config.toml
n_head = 1
n_kv_head = 1
positions = "learned"
init_out_by_depth = true
batch_tokens = [8192, 16384, 24576]
Each number is 500 + 40 x the weight over its row's rms, rounded and kept within 0 to 999. Layers, rows and columns count from 0. Numbers have three digits each. The size before them is the row's rms in percent of the matrix's.

# layer 5 MLP down (transposed), 192x64, rms 0.14, rows 12-61, columns 0-63
086:583493537489489535516457491525523441519563554505501417453554501551471448503496511553547501539478434460497475453606482485509466494482487479498476524502502522518536536404440580464542511487445517
126:456503454491551468444545481440422524517457405522519477464448498550524518491513536484470470534495531435504560536526594450405528525541463508505550505479546525520500487526557472502518469558509450
090:486469512513423511534489483561514533526465503586493368531534477469507474475437513526553473516442502553565567524561515539496515493461471487496458490406527496439514499504467524556493523452465493
089:519509518441486505472568453518512566449568555538526523455471456503548505546478457493572543509512506513449565464475458517567441414437511456445481464491521540547454508503500479468551540433498499
090:455499443523445476504531502464421460489463493554473491474483451464467616507484555462528528530521550529509445519473474548519574499516515522456529594468483511493605501474462492517492452504443535
093:441482545517528526447525499487446472559436514499498506543548572546557447464437465517469495475500479467515552479480585429459545437490526500513481577529530500435468504587518484502451551517476499
089:447476493513483499460496492561471512495589580567528546529499529520475507590465452517491493524510534604476531488476509438467407497463513509472445460518527460536458545459481478504478538422539492
108:546563554509502503496508497510502517482493503428540591497503540507481471448411448504461530538470546521498451560542489512512492537470467426496538542412583483495456489544538432426488506545497466
092:482472568472472521536512454516534437453533553498510511409495563542471474471392548565496512552500475583521436447508509535541473524480524527496492496559487512505499431509486432557515484464450496
082:563483479586497519495506453569495541467492550471525514421531450490509501573479507517537475473484530528501411508497489593493440519460500503509474510500514443505552499431417475472591507522562496
091:448472533505584510567583482516496500548408516455519456460525519492455515494452452468447506514501454580562504428484475503526466459523546514516462519554480462541481518577476456567470524468480491
139:485471565514493517552472500475468488550578506438452508453528483474515462495520509471505527439524475381453557508505469498501527545509530550555437486476575430560566491486516509476523481579493453
123:474500473518625525446504518481534573503540534478422465518492521492456529489451557505502539571496482542439476489494576529508542445453458440493490511523524536428422424496505514484508528527499493
104:542488465485475549475479421586473529548515493501516513529456558543494534485512485464463477511485592492474468452516547491457548494474493478476560551476496439424507503480565562522553416434546473
091:506486466526456521472511489474462471620588469497533556523405479532493441561534534447476523429481507425485528508502473548475558502510454428529473541480541491556483543525503505462513543531488497
120:540498542488501470550465483492500501480524520440433480528474583495525474479551455480494529467533485503559473494441510547492499447506436445519455534433517503584593531540543474494493605431500471
112:483530513492542515470506556510503480557493513476468507535442540456522483475454569577473553436453448510548502495491549511466509503411523419501445558613566479497471481471474532526455450492493512
121:487458512510546475486486476525511508492587518470480542446564518464518515468438478455480490509464508450453455501551482567538526497539520538520397503527519427464397526550497474519459553485583536
097:534452512529481569513483473499472534500550567471489519434473460472523484557492450479549566509511510590487479441476447552596467488426518518448460496508506524569457492459505553475486499427495554
082:487406552496422458525503454578468453554600494496495491516487491471529469513458467487487513526520548526513517442461490535532460488473525503514441483473497449549540509454520555494603552548443480
114:562532487514486491462509548505512463487419460453530527452543580484520434548495524448518519546484462595460525503452454526546555452507547430460527456455479531539455446537524524496549448518473506
074:555507470563493542531458442490506539519536514431576514445588516453527476562466453566539512549492459507508505507459475480550488439397486466456448516527489548535457486481469540509490474443509524
096:523478490493482594488529512527505427504488489584530481532475579522434462474487507555524508437521555435542549503471505437500511497528583439436490443483484478499473458506541501520582549486446487
088:428513474480539416446493475491546568522541474527469465447482613463494506547584453494533538571496537512422550479516455490501491488503468489522470570525460471554483479526499472505517494440456507
092:515537474514505451534481468433516476514530424470529505485582439447549531418521489503494502487504470499628466487487517522487527572538495463433438496508500436535465464531503531507583492547483513
105:529468519475461471583492541545541480439503499475505470545445621495436507434453508546553490445520570476559463516443512536518558477510489496423515483468478520451490526534472522450535451501490523
100:506505515524540530489508521557456535411509494539461502499469348484560462509490502470511524418517511487530484476526428486448494540504499451556500530469506531549585456514496563469536493459528539
098:535447450505524533453538565478490469483452487468511563505494527519559509437530560521472522555470582510526434481543478560512501393471499516475429517472586499525465500464472560492450473506452504
106:481486492510530482455476433507524535498521473528528472499509491549484479519462522457532449546474600598529404490576499541531487534487499544576506445508488539465517446515524452459436498407506493
095:499473488541538533578483572487496481478520440489505483483489418481492500510531500354502518458537452499506508421446533565471542532512524563484481494452506513510602508447500513472538519534473528
123:455484506478486499565569517510515446486443431511467446451601476481485537554538521540572467529570474499526521535448482488549492477470517490532501452427472568496537451474470491547463583482489484
100:469453513479525436477515475565496530434535480495551522469526427507514475525556497562473498546484552484528555589479512452505482490508450487446566460449516525480475412594497535511578522499530484
117:553575529530460488575503481535498520495480516456502437494439518531494524547468461590434459498442575538579464537420519502481434484453520474507508555532514476481482432518512533465536526493486452
096:513501528494440521467506524493503486514542500580462488552496541485450512458466428463551374502447572501532484510496586512538505505544570518489495507504492489428506530513565495540428492444447472
089:510496451471427543447449569531495456544483474493496522604499485498460475535510428499421473476458542494574556479528535523459521494525528515450492500547489439547461514540595457525531471465512503
107:456506550557470533479571483455491567460511436476516560518512491506517506469535485515492443416482461505523583473412483524442487559533524477452521453484504556575488576546469514518522511459494449
102:463456504533540485549570528529558477419417528495425535475491569440522528482488525529556545489518477533563499523526526448472488492393461427423531501520524487494442492515480502508498523493531534
081:464488530606493534437517439528527517514444494526507501440489507578509496498532514526557545502506482475482446496446460583548492505429432468502504526483429481556506465426546466546535482555461518
085:568519486509466523541469453505492491509573575450558486406419517451529471579472413473523567539477504547497522505463509524545489501417511480478451479505518456497528469534461565498539512483479508
092:522474547552490579493524485578487578479541498505511426487563502580437485471485480474486510526500507502454509505487510476456456506459562475427464540506486533422488502501443517496435550594458535
090:459496501434431448435578493513453467471578534525514502479508540530526544503492537442480444551569544510486447492497447506530527461508561502533464503453511435529499466474547505516450423572536531
089:452406512518427512555484467429478477513530482491508499401528483566524497506513493530563485426509564422479518478504487544461546480471501465504473543517502493570520487542542508527551407550482522
106:540525474550476502431422490492535468483519502494463530511502511515481503498539443479495563585426533524553469491523541468457458436530433595455603564453548468502500483494527502496455475475490496
085:455479470547534531569561495434502540484440526491480511499523544505490552528525508498480431530501605403463459482493507489469493449554516520504547526446486509431442482494495507540515388497540500
086:474585455492519484479483411509469581530466529505541492493492431475566480547473472486500457441535502538527518533472447507484549558533501460503591457440438488548572514474507568482526457479482499
107:460592507469527489534456521427478527505493578490449517450477537476561512487493503582420509510538490534405538534495539451574505402553512512484477511516513480528469505507422482495501461525500484
064:484484538582458480493474579520508505499473427486488466541515482517491517389555516570442502484526476528429476567531494503440567497532506511516554517450442513488472497555449446510463542507565479
123:501449525575457557520548479582517434489556503529476485567556482512456495522449486577466436483442497557508432479536562505416487538503534519566522539482489479452474542488497498492436475483489496
085:517594488450496493424578432542536473449463612493535508466492494505544449519548441546512497496459416512522515477503565475540455462506508556547482488478486471486512522515470483490553521504427504
092:511449494468485528467530528470495541536466456479548565479516453531544491545510584479467502531531451472474601464511473560477522475529506449477432503416518419501527489454570576522479450514476515
# layer 5 MLP up, 192x64, rms 0.167, rows 13-62, columns 0-63
154:456486461501491479488515466526502452493507427571510523467409482535546506560561576495461494511432462523525525542469510429490547494605479475473578531500558548471550503513500458493525484480528439
092:384447494495554515481505479483579480453519496442521542428511518479507521496595549493498488481540493502449503509519494450567472521502414570456524483446525526470571458560509519516544470472516484
079:485519554494600499516435491474550482547534473548510558482445504485496445449533505546506491520563454486540456381529518505430515491521461484515527485435521511474467518503500479561502487540585435
092:469501440408489541586438452504485469477529530523504532458542555515462491474573492492467530448491462505577525452523506485452476478524443579513534467513525495508468476577529538411553519504501470
104:456506477533511583479469400484466439548487540551443480522540555437498529516476480541566592522513473521550501518527475499476488567523498524436538533544512464462526505529452480503486411459543490
085:491537541538526464556540496486540461470503508530502491468470509497584496445519505465395471515452515544553477539471495479443481513584441510511477514537511505531481417367519518492547496480446473
108:505513475457520413500470511505536468470519524453582509539524539580470598519450436551503501498480480563500484572531478454507513552522504478436437455502528566470527479495560464442532499496441500
086:451599509533529579464506552498568547539534505538531514484479471500453416538547475554567510533500471497488453553489497457465473484464474534436516448468550482481472423563444496521511483542473487
080:528531493469587540491576453472488547436535438472490512511473432494537546452596494472495462465541528517492513508459500536383466555552472530504504464484533577511466566484507472513513517482491482
091:501472440460522467473436473508520451525562476559456543490452498578570476528534573459511491512513501472465539469582476484492577519409437514534581508490517470497444535453478479498514476528494540
124:467503529452547498447536507519522485424509528460549465471440519436453532481494454497458500593530489506564543498489480508400557524520468550501525513470547615479526521511518555519554449482499499
113:537494424555522486468511551526527450584504521519503534536496543533462480635517412463516556510445505514493517490524441533548457417497426495499511535488486493480543565476465485495486459493497492
093:479538542532561488489546514536508494509437556458442460496569469434489457563492522422501530573501503558443477438520451444532449521502468493516545533529526476485545535563502489476573458486557531
099:473417510533525486550536454513474483461550431507455435526522609557484478545427466556475529489488509556486560487605476519472500502542535569494503461456478537472462473533531503491479477468510499
124:451470554538464499452539475491507441503508488530492506506482467511523483528521387454472512553535496511503584529498496455459493475502493596511593511553457517437446489488487525470553435438559544
125:435492488492469445531548488474520572471502502519541551534368547463518459545539510495530514422473515514513554529477455533509484509474480550497495479580449554499441506524496459497491533446590524
123:500478499454489492502565506513455581488470526556491439503520448449558560559489519532520532516465487539492529471518471455497499500532481492458485460558608492488424518511552418399563516511511491
078:507412569518517493413423461400470507465483439480438498563486494471471530514514467466485508518438472515546480554506502516458547492466469548530539528546526518476507512517509471473525577535580537
079:452514511518521473513506555450520470475483475498558522454501500535495527512480473578492482505492484532587462461512542480518551552469514508476521554470472453428521474434448506576568424457560399
115:507551542442486499514557373519505456496544554460534535536488526527540457564471507495477485575566509505438567441554476475509496499519480460498490478499515525430477468498498434506546555454530553
083:475589504545546466541531511486545499502465518490519484500494508456453485458568482468455455526501499518505493592424476493384419532537466531507519516500533467485528494513504561490481472524512378
093:520573505456507488546490463557534529560485457502517464465504457511541455450506511500508499615495529515522588477440508466460470458501477544490529517531502460451535547552442457548498473533529390
094:525573485538496510479523513428519497429527484468517532486486479537460511497486511537485484513489395507551430576447502496487509468541471535545504578532593519459447483483397498493543482539551471
096:538525512454605471490490492555468462526566449474473472534546491512511543525513472472555571507510399503498552530435528437482455529436484475434492554553490474454453478513460458524499557513517491
100:509515510409501473463496515429532495445580518521484537375519478548541471469562478510518554488542457497516463461561481513551490564488543538516538433560496473506556479534547501462498478482548498
103:546536467390481564554500524512505532509493537548528520533512490500512446524509465467530537570481431560479559478546475423411474457506490451470497531502501445463435467469456529554494515448512530
102:464508486478495530488485516551484515467523504488424547400521548490484521567559419533531497483459484531473489452503501397526498507456571491470575495493524559497492468448480479517504533473617503
116:469552456511559549552612498520447473500501497439577494519457517547578497507498542497466542467484517524506469494455472492529450464455441553507573460469461493486570469458501510487493549492579469
090:446527460553516509468445447567476515493502492498529506542447483530541466547440565521481508584433511564502538571471479535551544519513433478451505480547457531475448466497464446479478562499567474
126:508556535557581535453541518496463473531520458477540513498432463534512484536538482469446520458451447550509512528608497466485506494449489504482515553576466501483520527528446423514532437443559530
099:507415534507528456464512442494530479468501410484550536464501475518469495446464528582513531520479510495516511568443496529526563435594511542462605496458506535505516501509494498529518442483530434
103:511452510498557465467508508433472418479501477435527525530552471505525510474563460590526521513510478553508488512528483480445562488524568507458519523504452479469522531391517476532530446509597452
084:462450487497568482561414482511504464529489505511498546453471495544555483564484565500463602505499484489477490551508497481546469459529447443446543598512510483514516607464457513472516499539495479
085:463519449549512454472486386498468510555507559482568473461475468453544467508494489536503590470481416509535442535499505479465527562501453489540502600529471566470516490508460516500533500458461513
102:505480433489524538497544453597479477557505510554494500494455506556548462576532520466488573538511441504549525445507486436544476516402445464488456541527472528490488526490432492468520512485505577
104:485552464521457538464509459464472575404532496523524527460450564454491453464545543544503483407493532539498507573467468551514461479532455537470545502514528492492441549518514505416476527478541447
089:505526464481538486490531476555507464503526437480599472491477468448482490471406474506532443551527502529499525556470483477479484520578570497452523492541627489507525472538432503503483516520484422
084:509598502516504508531528496483530494524536530584505501534435501470515425440498607489550511501557488485504490544558497461460475466487456588461533440456514495477481511589503484520459498464445542
102:505575511496536381467502433481575459513522455492550495453449524573516506504544458523480491469563442498476539498505489497535522462410483481517503418491543505497601551477507476525501480492521490
091:562587513519504451564424466480485442553423479510517514525519505492500515571509526472428559496535484525512474520502485500527530519498475504445476543472516506458397536435513403536527479494562487
092:415513502513504506492492445470437544442509517524477490522535576579455475554488460508472590500506505508498499516511475554469537505540557511461479518521427638466557495455510511485459525454512502
102:453550476447438515463549472477468480523489480529487470548400559517460514527491562471427534505446521523530548496548477458520551537594526475510503498526491520491493454486483437552540413457553493
082:523486447459488540477538519455526481468514427633503483523492495536444496498523440537460525563453466473604538491542495525474548436493537517482453438538573511489484486451490517480510519442504502
092:496478490504550504442592493491480497512489501571528477490472541457537462525461508568470484433503562536511481480379496530442460491532519587501584522542505528450458559520459477508470481465534526
098:521434463503529481518519508538493569591523472529495424442505477468473565572539513560456543459427487500507469501544477396530452455499504503492508556496510555551469509464553492462506483443501542
055:528502492456510503510620493467534497502518545488468523407588519425514495546474423504518507530497517506574530433464520486510469510402474499506414503551505537485508522462477494517553522490482555
117:450435494451490478501540397503511524468564496531443506457469545509437473489488505559492524464493517542471506525496499527484560549460416486545573536507533596463457529565511490473496566492454479
089:422459467502530477548445425476492408507471388528460531501488551454504521510486487492559538498550537530483561492498483542430554506503534474485561483499496542502482515490541435525462534523582469
098:458546488471529567506504489530543493446519549531566438473453561447520447488482545508474474497389461533486497475491491424574449554514508473485532433495486492462550440461519502522566551486518525
112:474523486517478441505515509543527533386531470492478493495544502455447539529564485523568493471447459531495507535537468457581532494458463501504511582489517490512396512478512506418533497524562569